python train.py --intermediate_size=384 --positions="rope" --rope_theta=2790.0 --bias="none" --init_std_up=0.043 --init_std_down=0.0 --decay_shape="pow" --final_lr_fraction=0.1 --batch_tokens=[8192, 16384, 24576] --max_steps=8158
Each number is 200 + 40 x the weight over its row's rms, rounded and kept within 0 to 999. Layers, rows and columns count from 0. The size before them is the row's rms in percent of the matrix's.

# up: layer 6 MLP up, 384x96, rms 0.265, rows 299-334, columns 0-95
# down: layer 6 MLP down (transposed), 384x96, rms 0.253, rows 299-334, columns 0-95
up299,098,187,201,212,179,213,145,242,234,181,240,203,229,197,259,212,170,184,187,232,211,190,207,196,227,272,191,208,204,242,183,260,163,205,195,217,214,228,207,233,202,100,205,243,222,208,274,154,157,217,254,162,205,300,213,95,234,214,148,214,211,242,246,220,267,172,214,205,243,185,242,226,199,168,225,256,244,160,231,190,239,251,117,74,191,165,153,213,210,127,189,236,205,270,221,140,212
down299,096,148,204,252,240,146,219,220,171,229,171,232,153,183,166,196,222,220,152,105,228,165,139,225,146,135,221,250,231,223,243,185,314,191,134,201,176,187,179,118,197,273,147,157,165,174,216,239,188,219,174,210,224,197,264,299,178,199,200,188,238,202,221,165,175,292,196,178,201,187,148,120,219,263,196,195,193,271,213,213,210,202,258,222,203,256,231,202,210,191,205,258,183,168,225,147,206
up300,098,180,234,127,244,221,188,191,267,140,209,238,181,230,248,213,241,178,222,209,245,193,173,237,172,238,214,196,173,207,141,163,239,206,178,197,211,146,191,198,168,245,242,246,219,150,220,186,186,153,183,172,243,219,205,178,162,277,134,264,197,91,200,334,219,235,136,254,165,163,194,203,123,234,196,144,252,205,245,194,207,197,180,169,274,178,205,167,173,170,128,195,198,208,195,129,163
down300,097,189,181,206,168,232,157,221,186,355,194,207,164,175,122,174,168,248,134,154,144,208,182,145,186,190,195,211,215,147,197,209,184,192,179,183,201,191,162,158,261,158,181,136,150,205,152,216,204,273,242,205,212,253,169,224,185,153,190,157,170,279,179,149,181,150,182,150,290,181,178,190,233,110,230,226,258,234,204,184,209,213,228,227,154,189,224,219,268,181,252,175,194,215,196,280,210
up301,112,173,138,245,141,182,174,198,192,215,202,211,155,263,233,288,187,106,151,249,176,145,262,228,220,196,233,154,218,217,201,302,149,204,264,267,214,213,175,155,200,242,167,209,201,236,224,152,207,259,148,179,228,184,213,184,152,233,249,254,219,234,247,269,197,172,215,188,122,259,187,204,263,262,232,198,168,211,198,174,267,244,164,168,227,219,225,172,207,219,212,198,111,223,158,209,178
down301,102,179,248,239,293,154,217,184,167,101,153,177,236,245,221,219,218,227,185,186,215,154,168,203,246,205,196,224,227,285,201,188,261,225,184,195,250,207,117,130,198,213,224,243,174,167,209,206,227,175,226,181,166,222,169,179,289,233,307,210,197,256,298,204,101,192,187,159,216,188,227,185,121,245,180,217,189,249,180,201,178,199,198,208,215,186,252,166,235,236,217,173,216,233,135,243,159
up302,098,168,236,226,170,275,186,121,169,220,192,243,163,238,225,215,192,159,157,200,162,223,262,242,164,195,189,214,236,186,186,190,207,174,127,165,270,345,112,172,223,194,175,220,197,195,191,202,108,207,229,211,201,233,227,194,221,191,202,238,172,207,117,137,192,200,174,224,203,178,183,194,258,203,161,170,187,170,198,163,243,241,146,204,241,184,271,284,266,198,211,264,277,189,246,207,187
down302,099,168,193,206,151,170,230,235,231,217,127,207,257,234,221,169,251,218,208,243,146,193,208,261,180,204,235,256,197,212,229,147,204,128,240,201,197,199,176,158,242,213,191,218,216,181,218,155,213,206,235,228,234,189,172,196,173,194,204,310,242,206,181,171,132,320,192,158,195,188,228,212,102,220,192,183,157,281,153,229,241,130,220,153,123,166,218,195,206,155,216,284,255,192,258,164,242
up303,101,172,225,225,209,231,200,169,193,267,205,269,137,150,201,187,172,167,102,222,239,175,196,248,148,285,227,182,207,224,202,106,147,208,239,220,270,207,141,213,152,230,163,239,248,174,186,303,222,202,235,306,185,238,165,145,226,211,175,176,160,209,173,201,192,124,223,190,169,213,146,191,218,143,196,201,146,206,154,185,202,247,238,130,228,266,160,191,204,196,185,191,186,191,260,214,225
down303,101,223,189,211,228,232,193,191,247,172,192,188,176,195,171,157,200,186,204,110,208,120,112,121,238,128,288,201,157,167,203,242,273,237,116,229,135,234,239,188,200,203,186,243,246,298,234,177,207,194,219,151,223,232,193,249,209,241,183,234,197,200,223,210,207,213,130,210,226,154,257,182,202,274,226,264,202,243,233,245,148,147,153,224,126,235,234,191,211,186,201,208,171,210,190,153,153
up304,109,193,191,245,195,235,145,245,208,147,200,274,228,137,227,149,197,206,192,237,193,273,195,242,210,210,211,210,229,186,121,252,217,187,218,191,266,108,248,211,241,199,125,244,251,189,180,146,195,204,180,210,156,177,249,160,197,139,260,177,227,146,233,173,240,227,131,239,181,228,225,135,265,117,205,282,222,180,189,121,137,165,229,222,180,186,226,192,230,194,194,272,212,237,182,151,216
down304,100,177,247,199,231,205,262,132,175,239,200,244,89,264,189,271,169,170,233,173,243,205,213,213,198,257,211,207,176,182,235,217,195,216,194,209,90,233,176,164,151,247,186,150,190,169,320,202,237,208,189,223,229,162,177,247,217,171,175,192,174,212,176,220,190,188,237,178,212,223,222,252,182,325,296,167,155,127,234,199,220,180,179,236,261,182,150,183,175,190,180,172,200,204,228,247,202
up305,099,163,259,172,142,175,163,210,193,197,198,199,179,244,216,262,195,242,243,216,250,254,191,218,152,115,168,192,207,274,170,215,249,186,161,186,225,240,190,253,162,216,241,227,150,196,183,157,237,256,274,289,149,228,223,159,136,154,193,241,182,249,186,225,257,175,217,212,204,215,104,223,212,273,176,208,247,146,260,231,197,166,278,191,205,106,210,164,206,247,208,217,252,189,180,236,233
down305,104,236,215,201,235,240,190,176,194,229,146,185,151,134,159,181,185,158,159,239,114,233,243,184,172,169,227,181,175,238,183,203,184,186,218,179,150,192,238,155,224,118,193,215,204,270,203,180,157,112,144,219,203,242,198,226,208,234,169,226,152,213,190,184,213,247,236,269,279,192,287,239,136,227,149,171,179,228,175,207,176,174,161,226,215,177,213,199,263,252,241,285,160,246,200,155,83
up306,112,234,229,239,242,147,181,172,185,332,225,164,223,219,246,302,183,210,194,261,214,207,199,265,222,204,257,133,186,279,223,193,225,179,222,166,244,195,215,175,235,166,201,126,200,218,169,192,229,210,157,234,198,149,152,252,210,198,231,196,168,299,243,238,247,216,159,240,187,207,185,183,232,235,211,210,262,175,250,252,252,120,196,228,197,182,175,236,238,288,253,206,197,217,184,162,230
down306,110,196,200,229,191,150,147,252,209,172,169,134,204,78,245,160,159,202,194,156,204,199,257,255,116,164,128,188,218,255,163,198,146,195,128,188,169,212,214,162,180,219,202,162,176,122,186,206,151,183,209,146,161,239,223,187,234,173,167,209,219,251,244,229,243,240,283,191,224,165,140,176,210,225,225,257,227,249,171,231,242,315,179,218,169,186,146,174,228,164,179,248,196,170,185,207,183
up307,096,217,240,212,232,134,173,126,145,144,150,219,126,200,185,201,189,195,179,139,183,182,257,155,201,90,217,187,135,123,184,200,114,196,175,197,218,295,245,203,211,228,181,238,208,202,217,291,232,228,228,215,199,157,221,242,205,161,206,201,203,225,208,227,178,147,183,191,207,223,308,232,248,175,259,196,209,217,248,180,185,189,204,140,159,235,188,209,168,234,100,160,172,162,230,172,213
down307,102,246,198,134,220,279,205,184,254,228,250,182,231,179,178,238,211,235,211,214,171,171,196,232,200,348,150,285,214,206,210,229,200,185,259,135,163,165,216,169,165,149,239,133,229,216,144,199,209,153,228,227,228,237,176,210,164,187,181,170,246,205,220,220,212,248,141,197,189,156,125,176,152,186,165,162,238,151,187,143,212,180,222,248,250,175,216,152,161,168,244,189,289,263,172,244,183
up308,092,159,146,195,201,152,197,135,174,211,170,205,206,180,209,215,192,275,187,116,220,204,138,248,185,93,188,232,198,219,236,141,204,151,165,186,100,201,281,255,201,178,172,292,193,239,222,253,195,197,195,214,151,152,251,152,147,215,178,160,276,213,185,188,228,191,198,214,202,164,150,173,152,179,193,200,180,207,223,166,156,201,186,213,222,262,256,159,201,253,179,85,154,237,208,191,231
down308,100,273,191,136,216,219,170,190,215,206,310,178,197,215,192,204,204,275,182,242,209,212,151,171,191,165,256,192,143,146,166,182,183,263,198,146,177,184,199,173,173,175,146,220,205,326,218,132,140,225,287,246,216,241,175,172,206,251,182,233,238,157,181,230,200,217,215,190,194,211,187,146,158,245,212,95,149,192,186,112,229,168,214,189,181,201,173,194,210,167,198,188,234,105,206,231,173
up309,097,297,211,229,150,232,227,135,128,204,166,204,207,183,252,265,230,214,204,213,169,216,186,221,336,148,202,197,220,213,220,270,186,175,193,244,213,163,204,132,226,165,202,232,204,203,219,202,252,213,223,185,243,190,252,258,246,155,173,193,219,187,262,288,208,195,213,181,217,239,189,165,243,247,214,159,216,246,192,202,169,281,250,214,95,163,193,159,234,181,158,208,217,245,247,154,258
down309,104,169,179,188,234,137,218,301,257,204,163,142,149,151,203,164,153,198,174,227,180,210,201,230,290,249,234,179,151,172,211,176,194,237,291,219,217,164,208,304,211,242,168,144,165,217,219,184,142,249,181,160,212,182,226,165,274,168,196,208,203,218,215,199,187,197,216,304,208,203,171,202,261,176,221,139,198,157,190,189,257,282,150,169,183,202,206,146,167,229,145,213,169,159,157,182,139
up310,096,120,221,180,118,199,223,163,150,235,184,212,214,235,197,112,204,218,257,258,184,221,270,256,171,209,155,241,177,220,316,138,198,200,231,226,184,264,179,225,178,220,188,147,237,162,163,228,214,206,264,287,182,200,156,209,189,135,211,175,181,185,90,195,199,191,170,190,195,235,207,141,218,159,163,181,261,213,235,133,240,150,250,196,160,224,205,237,216,175,215,193,198,127,205,155,207
down310,104,244,219,190,166,154,194,247,287,221,215,177,181,166,182,232,233,199,175,251,154,153,265,153,127,223,211,128,212,233,177,218,186,280,200,202,205,250,196,116,224,232,184,246,182,235,187,115,232,213,190,186,239,179,184,133,238,220,259,248,205,257,148,165,198,225,193,215,191,213,174,234,255,138,183,189,186,155,171,177,286,147,172,248,241,166,159,122,277,168,191,161,196,214,139,163,243
up311,098,238,112,214,165,211,126,165,171,203,188,161,182,166,222,179,183,256,154,158,265,204,100,213,172,252,124,117,208,170,172,149,206,170,189,229,239,175,199,177,177,151,184,198,165,223,137,167,201,137,203,139,230,235,191,147,242,208,167,242,230,185,175,163,219,142,151,211,209,172,232,212,111,236,217,207,188,252,176,247,175,148,182,163,159,238,160,245,120,147,185,141,220,211,251,147,195
down311,097,227,249,217,181,165,231,172,132,231,279,230,258,256,202,185,222,233,179,190,233,210,269,218,205,214,194,200,192,245,133,246,282,194,205,228,183,224,204,246,175,179,177,206,229,101,261,238,165,265,224,249,202,197,120,238,213,200,200,210,215,234,217,199,155,189,257,190,147,146,151,141,202,113,186,226,258,145,217,135,200,192,243,206,247,145,305,233,183,253,198,194,215,229,184,209,142
up312,103,215,207,219,204,222,159,157,165,213,119,283,182,176,147,203,196,196,252,225,268,180,223,166,189,220,162,235,265,214,151,223,173,137,193,142,286,234,245,204,281,194,198,158,213,170,196,273,206,160,245,251,274,240,191,180,192,236,213,147,194,179,245,178,163,232,191,237,215,248,197,190,204,161,213,233,201,209,135,293,118,195,255,201,191,189,179,189,220,202,114,180,220,180,154,219,96
down312,105,127,140,229,257,197,231,239,240,213,221,196,143,192,283,216,241,197,115,183,180,251,242,205,194,156,224,197,277,180,228,196,225,260,177,219,162,177,97,225,132,167,267,172,209,194,231,170,172,174,211,166,153,267,178,226,223,162,261,213,213,187,245,203,196,163,275,157,298,95,265,210,229,198,167,138,173,228,213,221,220,219,189,202,220,218,160,208,164,195,230,239,207,217,252,197,213
up313,099,146,222,204,211,161,204,186,221,245,183,184,259,224,273,163,115,168,199,198,206,94,242,180,174,213,113,170,172,184,182,189,165,162,205,176,224,235,143,208,247,172,185,170,173,146,213,259,217,211,234,157,192,127,183,229,174,161,218,229,203,239,175,222,136,324,200,101,146,181,166,203,141,203,151,167,200,232,223,176,202,207,194,211,252,185,219,283,151,179,177,190,274,196,246,208,248
down313,101,249,236,163,139,209,188,229,200,177,216,158,185,183,186,181,299,216,254,208,164,258,185,265,189,206,220,244,198,142,201,179,253,187,210,183,154,279,179,185,242,187,151,148,217,222,130,139,224,233,103,200,240,268,187,193,201,164,269,138,172,164,231,180,296,182,181,188,233,231,141,159,152,218,251,266,188,169,203,243,254,213,211,133,176,164,192,116,217,196,222,179,172,197,212,233,152
up314,095,227,183,163,234,182,177,195,222,183,199,208,250,238,218,234,136,205,207,266,262,202,192,253,126,252,174,140,157,230,239,223,173,234,249,178,276,231,190,204,236,197,179,195,241,233,223,241,234,235,145,276,128,164,209,235,202,239,147,217,195,134,159,203,217,221,200,271,198,103,225,216,237,222,214,244,202,180,270,315,164,189,193,166,235,229,178,157,161,183,212,256,209,150,133,241,147
down314,097,186,187,231,213,255,249,209,279,227,252,184,140,218,194,162,257,168,143,161,166,172,209,179,222,150,262,252,254,182,182,150,270,207,231,265,165,165,203,230,200,179,242,213,139,178,189,188,204,193,310,164,231,200,180,215,235,105,217,204,214,225,215,173,178,137,178,127,223,274,164,155,236,163,137,119,219,162,167,153,228,172,224,242,204,276,196,250,216,215,163,180,137,199,208,196,222
up315,098,170,232,133,238,123,174,213,179,192,213,181,128,200,218,177,205,201,185,174,173,202,190,188,227,116,204,217,243,181,248,228,228,184,190,207,295,163,319,158,201,184,197,167,147,174,193,230,224,172,245,213,176,182,201,229,237,280,141,110,202,210,240,210,120,160,201,237,224,173,211,239,293,167,285,182,214,258,185,173,177,142,251,246,242,232,160,201,270,170,209,220,187,184,158,167,206
down315,097,227,187,209,136,228,233,183,212,201,187,209,235,284,223,217,152,244,185,185,199,200,260,122,240,298,228,188,168,165,156,202,263,218,220,241,205,184,160,279,293,155,160,186,196,177,215,158,164,223,139,180,157,171,155,143,203,149,213,290,167,201,135,234,220,173,190,159,193,172,185,162,168,222,146,198,186,142,229,229,161,238,154,177,182,174,204,213,176,205,86,199,258,241,149,245,196
up316,096,164,252,270,168,162,216,162,135,231,204,186,231,134,232,172,199,89,283,137,87,199,237,183,233,218,150,230,221,196,257,252,238,181,212,191,136,212,216,242,236,282,193,206,136,214,253,267,201,203,217,253,187,182,131,217,256,259,108,170,234,184,223,256,164,232,206,181,181,234,189,189,210,180,210,237,229,244,203,210,193,139,226,205,192,203,185,185,170,201,182,219,173,167,160,183,242
down316,107,247,153,130,174,187,152,174,245,209,182,133,161,225,239,198,282,208,167,254,292,246,183,173,196,204,241,194,150,168,124,169,203,251,189,229,239,250,149,211,166,109,233,265,219,258,158,158,245,138,220,184,220,186,207,290,156,204,245,231,173,243,221,169,211,166,264,130,248,188,153,194,173,180,171,212,248,242,169,195,185,213,156,200,240,183,171,162,241,184,216,161,254,237,205,235,235
up317,094,189,143,186,130,211,212,156,204,179,248,199,149,166,216,233,138,206,180,200,195,245,187,114,180,249,148,201,150,225,242,207,148,240,184,254,140,269,211,231,216,195,167,154,188,250,222,213,249,190,215,188,194,228,172,173,176,266,158,211,174,118,158,295,203,150,230,142,177,235,216,155,166,180,211,168,93,229,196,154,256,169,234,204,256,284,247,157,253,196,204,216,246,170,220,151,173
down317,100,222,240,179,196,151,238,229,257,205,145,244,226,207,225,139,233,142,195,204,178,227,228,221,231,137,227,235,206,176,129,148,256,238,170,174,190,273,228,204,222,230,191,229,163,141,179,218,214,211,172,255,137,202,311,238,247,154,189,234,168,228,180,229,211,263,145,148,188,198,246,191,182,174,142,242,229,191,226,259,275,237,157,207,251,204,135,152,164,234,188,246,105,175,157,249,201
up318,104,165,182,154,159,179,207,122,163,141,241,208,177,251,198,224,230,154,282,265,105,239,161,282,173,157,233,187,183,159,210,250,225,183,192,221,186,187,233,150,141,211,168,206,242,199,217,193,219,137,194,208,183,160,248,234,233,185,211,222,192,178,148,282,233,140,124,210,149,234,150,193,166,295,203,179,221,222,164,205,178,185,161,201,210,178,210,262,194,234,275,191,148,238,217,112,178
down318,099,217,124,171,178,196,202,278,181,283,211,225,246,237,239,213,211,239,168,123,181,178,227,151,241,241,176,269,264,237,193,145,211,193,203,197,221,236,191,170,176,183,220,187,170,182,234,198,220,197,200,176,175,241,188,186,203,224,124,166,164,194,279,207,187,231,285,209,249,177,210,276,271,164,165,195,175,104,200,190,250,155,231,162,188,193,231,158,177,175,149,240,284,210,106,269,168
up319,102,150,230,210,213,229,195,215,147,281,194,216,223,143,252,108,184,245,192,207,142,156,123,207,190,140,193,127,161,202,168,219,187,128,198,138,170,207,168,280,272,163,171,191,179,161,186,145,249,190,263,159,124,200,245,162,149,123,220,227,147,169,192,197,204,132,163,201,193,217,279,211,203,197,162,245,147,244,197,179,144,193,170,176,201,189,206,269,193,220,212,218,168,178,143,216,178
down319,105,231,245,164,206,150,201,202,248,249,212,186,176,219,194,226,240,242,250,259,105,225,184,227,147,288,242,166,218,127,222,204,247,252,274,209,274,221,157,204,140,196,245,183,186,146,253,194,255,231,176,143,186,226,127,229,224,248,198,256,227,174,200,234,212,175,114,261,249,138,228,199,147,175,175,236,235,220,249,217,305,221,202,181,194,182,203,210,227,148,230,219,192,195,195,173,182
up320,093,191,230,163,202,187,240,170,187,226,262,266,196,141,176,190,291,155,205,135,189,224,132,155,236,127,268,185,184,154,194,148,221,213,177,209,219,194,147,191,250,273,181,199,90,185,179,205,166,236,151,260,125,180,212,211,187,157,202,250,251,195,179,174,194,216,203,159,204,178,244,215,183,197,232,197,177,248,230,226,208,114,263,240,183,197,291,208,206,186,208,186,166,160,170,126,118
down320,093,189,223,200,233,167,181,229,211,190,207,124,233,202,181,170,139,206,270,192,155,182,258,181,236,154,219,208,180,195,229,267,114,223,179,172,190,282,132,178,220,150,188,182,269,238,182,239,227,145,200,208,255,213,197,226,228,231,192,158,131,141,264,123,164,172,184,260,224,220,149,149,186,145,206,232,204,240,214,206,165,271,134,161,202,249,172,120,251,210,173,208,157,266,255,190,248
up321,108,171,171,254,178,176,156,193,125,205,174,250,162,108,215,163,237,173,220,170,178,205,235,230,248,214,189,225,203,141,141,275,227,225,204,259,115,137,151,208,189,178,160,288,205,186,143,196,155,235,219,241,236,169,239,198,141,189,198,124,195,210,144,251,185,139,263,190,149,214,179,209,204,216,168,209,228,246,186,147,305,230,209,178,217,162,162,225,183,166,154,227,179,254,152,202,248
down321,106,176,218,200,238,176,199,206,127,224,169,190,287,226,178,244,175,237,96,227,229,245,148,146,125,240,197,152,207,252,170,153,203,235,186,176,255,274,238,255,253,222,202,217,159,243,232,150,207,180,151,118,208,229,135,161,180,160,280,179,262,135,223,134,180,257,200,212,231,196,196,240,160,144,202,185,220,130,239,231,151,153,210,253,164,176,190,219,208,207,209,199,172,196,236,175,215
up322,097,119,245,246,185,235,256,194,197,177,197,191,213,138,201,187,216,178,295,221,174,179,255,205,162,182,126,196,135,187,203,247,235,164,187,221,195,220,216,180,188,247,213,187,163,203,141,248,214,223,166,169,178,186,323,285,231,147,181,286,188,207,240,195,209,218,236,119,204,284,229,178,211,143,164,197,225,172,251,194,244,222,162,204,300,199,208,192,228,180,139,165,147,231,194,180,156
down322,100,246,158,205,219,201,129,210,231,224,266,184,199,196,187,215,170,255,171,163,213,240,151,189,265,213,253,265,182,154,200,145,264,218,242,216,201,223,230,220,185,192,218,213,194,239,250,245,157,170,152,136,135,201,150,159,171,271,204,196,236,205,258,209,185,212,216,212,248,134,173,232,224,221,217,201,183,146,136,295,174,147,207,171,119,233,221,206,149,123,246,248,215,125,180,273,256
up323,095,141,229,211,170,201,262,165,143,255,257,142,210,200,230,255,215,254,247,259,174,228,241,176,192,189,239,223,261,263,265,175,214,187,271,248,225,248,199,126,192,210,208,216,164,160,205,193,232,204,242,278,164,210,189,136,263,186,179,192,195,198,243,194,217,193,191,192,208,296,236,209,256,167,215,148,213,253,179,180,145,184,212,159,255,200,183,142,289,242,164,276,146,253,229,208,169
down323,102,195,244,134,231,199,166,209,225,143,169,202,167,207,155,206,172,131,199,214,191,194,244,234,184,222,206,194,177,264,155,219,226,224,218,107,188,152,202,217,218,221,197,203,174,233,166,210,233,190,199,232,173,185,172,246,192,134,261,279,121,265,186,176,208,185,159,266,187,204,242,145,173,291,197,118,238,124,219,204,197,200,206,192,121,152,133,205,202,183,196,70,256,142,208,196,190
up324,106,186,223,229,103,174,215,198,186,207,258,281,246,132,171,202,241,260,259,158,217,217,147,207,173,303,206,198,133,162,111,246,171,170,183,176,213,203,149,195,152,228,190,187,221,180,210,167,148,224,193,179,206,157,226,175,211,183,180,223,259,198,152,222,169,191,173,275,165,168,255,286,109,216,206,231,150,248,173,187,184,203,144,215,175,180,169,192,256,128,221,253,253,165,179,191,209
down324,103,169,237,212,148,261,205,161,148,173,173,152,158,179,161,117,191,190,218,257,192,249,160,231,201,195,176,205,218,231,118,145,205,177,243,232,225,171,215,221,160,184,114,152,277,206,205,234,215,170,122,145,210,239,214,159,173,126,244,209,178,137,133,181,223,159,169,211,248,254,184,162,206,193,184,218,187,209,207,254,150,162,273,180,214,127,170,287,187,176,250,239,233,131,181,216,234
up325,105,210,265,218,179,224,166,153,149,168,147,282,159,113,229,184,257,193,237,243,178,168,202,160,192,197,187,195,217,234,223,189,157,131,210,204,221,175,150,215,151,225,113,213,176,281,186,197,176,265,205,275,209,214,308,274,209,194,210,196,210,247,181,200,216,157,180,253,166,163,228,171,262,148,178,194,158,245,160,188,146,200,173,149,171,182,164,285,189,198,104,199,180,190,231,232,198
down325,102,192,212,263,227,152,204,237,252,161,246,147,216,236,203,249,196,225,201,144,195,213,209,193,264,126,193,189,203,182,249,181,214,244,192,196,188,208,223,176,290,237,226,94,226,180,237,226,240,201,236,147,107,179,187,125,165,232,193,212,238,101,191,176,236,187,167,128,234,227,146,154,208,216,233,196,180,176,221,202,220,244,101,209,219,261,220,123,204,126,225,150,170,223,217,199,158
up326,101,282,228,185,157,205,317,206,182,283,180,189,187,193,231,191,177,175,216,160,238,190,209,201,202,185,199,126,208,244,256,163,256,239,178,210,115,163,187,169,221,187,215,195,139,154,184,158,218,214,172,216,181,186,155,186,185,233,189,206,189,256,225,98,185,178,196,211,192,209,121,209,116,155,84,221,128,183,235,218,223,215,228,264,152,157,200,192,260,205,196,223,138,238,199,254,228
down326,104,224,150,231,246,188,208,253,261,184,260,253,247,231,267,211,204,166,211,202,184,236,191,179,221,204,183,202,249,183,108,233,230,204,274,192,236,206,220,221,152,257,159,183,265,211,238,214,252,154,296,192,273,235,188,278,179,235,215,146,208,185,163,194,278,146,202,206,198,213,250,181,155,168,283,184,214,188,227,198,159,176,128,190,254,162,207,176,176,183,130,264,262,200,226,188,262
up327,092,214,214,164,213,235,181,203,184,189,142,104,170,161,311,224,173,191,213,187,181,219,174,118,206,176,162,234,288,225,174,269,224,205,218,176,181,199,194,124,195,136,199,163,163,187,155,107,181,153,193,186,264,165,240,196,138,239,239,184,153,226,181,242,194,261,208,223,272,164,214,225,176,226,161,150,177,135,241,225,253,196,156,271,239,219,195,175,249,249,168,184,168,180,213,144,171
down327,095,226,235,150,123,167,197,161,163,231,282,278,231,240,97,173,194,196,183,213,235,234,210,204,223,197,267,273,136,200,278,133,171,223,154,223,159,138,179,244,184,214,202,253,271,218,212,252,189,224,191,227,136,155,181,261,179,163,169,176,233,220,197,173,224,204,138,189,167,247,182,154,212,211,241,259,183,270,163,175,201,185,194,188,208,159,186,224,131,202,267,233,190,157,183,254,164
up328,096,175,196,216,204,184,204,180,177,134,160,270,126,196,196,174,212,151,230,182,230,278,222,182,142,271,231,189,235,186,226,156,153,200,166,236,199,292,281,156,232,205,121,205,208,222,238,162,178,153,271,204,227,162,251,259,165,200,235,151,229,243,153,193,148,186,208,169,185,151,234,207,292,166,161,223,158,238,184,138,217,268,167,181,219,240,249,224,208,161,217,227,172,164,116,160,206
down328,096,203,194,194,230,214,148,224,192,205,200,209,230,180,165,199,162,183,235,213,197,130,286,206,254,202,148,173,169,178,197,141,269,190,195,174,220,135,135,233,166,283,253,155,143,160,143,183,235,270,175,170,171,233,164,180,235,191,172,234,177,151,200,183,211,143,192,178,183,190,186,147,174,212,295,174,242,172,247,196,277,121,207,166,164,174,171,109,139,227,146,189,227,249,230,277,222
up329,105,177,143,210,135,279,226,215,276,183,229,159,144,187,208,154,208,265,187,217,249,168,240,166,200,198,177,190,199,249,239,151,156,227,216,244,156,211,215,134,128,213,198,152,191,177,190,207,179,205,216,197,146,187,203,207,186,187,217,152,144,210,149,180,188,186,131,116,216,231,225,215,227,227,219,139,186,169,222,169,218,215,216,176,218,189,61,154,260,155,156,192,166,131,94,150,222
down329,104,176,229,166,236,231,159,176,140,206,180,208,199,226,235,220,230,253,219,184,227,169,182,257,138,237,216,212,187,166,175,216,268,207,212,171,263,204,248,228,270,216,198,139,183,194,233,228,231,213,171,136,212,188,197,138,174,206,221,282,186,252,152,147,178,157,260,188,165,188,141,201,211,266,191,251,184,202,233,234,124,222,151,239,227,182,265,244,96,95,268,215,229,157,261,234,211
up330,099,241,178,174,164,151,284,216,174,242,204,267,277,174,238,151,223,190,148,281,187,222,230,232,283,213,203,144,166,239,134,176,157,199,227,223,209,215,229,206,160,168,178,247,234,194,196,189,149,236,193,187,236,166,220,158,124,204,184,209,183,217,244,204,152,199,138,234,206,237,104,192,222,178,139,218,185,223,163,120,173,137,198,173,280,220,162,235,219,215,213,259,275,264,193,249,168
down330,096,242,236,161,187,183,149,246,185,176,96,137,172,227,193,208,207,180,235,152,204,191,223,127,188,185,269,250,239,179,241,207,180,243,159,280,203,150,197,182,227,216,249,161,195,205,199,184,202,89,241,309,188,182,177,238,270,225,172,199,189,189,208,280,200,142,205,121,225,165,290,258,208,250,259,205,161,208,215,244,203,184,224,197,192,198,239,182,232,191,169,168,226,185,246,195,138
up331,107,216,244,195,188,174,222,234,174,219,199,175,168,225,177,169,152,143,185,125,249,233,238,233,146,194,209,210,209,273,172,128,265,156,290,199,215,215,237,184,249,131,234,176,181,227,109,236,185,201,153,217,280,126,194,209,150,248,127,207,246,210,160,262,222,159,214,194,166,205,248,284,176,167,239,246,186,180,137,211,215,189,181,197,146,235,245,214,183,173,135,170,215,241,203,257,152
down331,102,200,196,192,160,200,187,139,227,220,207,201,238,122,213,228,229,205,246,214,183,159,167,145,211,258,176,155,228,124,144,215,121,243,168,244,235,228,184,190,218,225,179,203,131,197,302,162,233,194,277,159,149,212,192,202,191,124,212,170,201,138,242,221,172,231,248,221,194,220,135,194,220,201,182,199,219,194,252,170,190,189,320,209,205,162,191,203,277,230,295,247,155,233,266,194,235
up332,104,183,201,173,166,237,234,164,210,214,150,171,186,174,173,116,220,272,242,164,273,263,204,186,125,145,205,119,174,179,210,217,228,161,178,242,200,237,217,267,249,212,228,233,211,199,187,257,217,227,144,241,214,270,299,117,249,138,162,188,147,227,197,196,283,188,191,189,183,216,145,206,245,202,239,239,210,230,225,240,183,192,242,243,161,149,242,252,150,207,211,178,134,232,233,227,176
down332,103,266,198,233,239,152,188,229,183,254,250,205,249,154,252,240,251,186,195,235,251,167,212,176,284,211,258,238,179,230,106,158,200,201,164,174,214,163,153,157,170,151,189,258,223,207,217,202,185,192,234,230,171,198,205,352,155,215,169,181,162,179,174,239,208,159,207,162,142,201,232,198,181,222,131,221,229,154,169,244,236,148,185,168,218,243,170,204,137,201,251,272,242,175,150,252,207
up333,101,247,132,175,227,232,177,142,165,179,163,207,190,185,154,223,160,258,229,171,169,123,231,238,212,211,138,187,232,236,264,243,208,106,205,236,240,240,181,166,218,204,211,237,257,165,202,199,192,217,189,202,126,198,201,177,187,254,207,167,133,169,137,188,236,258,224,170,195,196,173,118,272,233,252,185,270,240,195,166,234,154,245,257,148,140,167,214,245,198,240,175,200,280,279,223,184
down333,098,133,227,146,177,237,210,239,290,187,242,167,212,243,208,203,237,186,195,250,213,208,179,219,214,253,262,222,266,249,215,137,203,221,174,259,169,173,213,218,148,177,174,177,203,233,280,248,170,163,194,248,222,231,273,215,190,158,173,223,229,187,221,225,170,161,179,169,175,228,178,162,243,170,150,212,151,212,140,165,106,221,130,264,262,235,138,174,162,198,207,261,159,108,223,239,246
up334,098,272,166,168,187,165,179,183,203,211,205,164,225,218,231,126,245,139,210,191,247,220,195,223,174,222,215,146,260,215,171,160,249,242,158,261,235,234,209,217,184,197,200,251,236,169,173,133,198,244,220,134,248,199,195,256,217,235,138,193,166,230,141,147,210,280,180,202,143,187,229,238,175,189,303,176,226,128,266,174,200,116,143,186,182,291,202,241,138,220,147,197,231,204,188,153,215
down334,099,106,254,212,234,230,239,224,265,194,230,231,188,196,179,249,204,284,180,214,167,194,223,180,206,150,240,248,150,220,199,254,157,179,245,169,219,177,224,271,169,226,173,115,221,209,301,206,216,168,194,224,173,204,219,188,202,147,246,198,215,216,199,168,197,114,246,237,216,223,229,107,200,225,144,199,204,258,128,231,243,314,240,177,217,108,234,174,187,207,171,214,197,163,208,209,196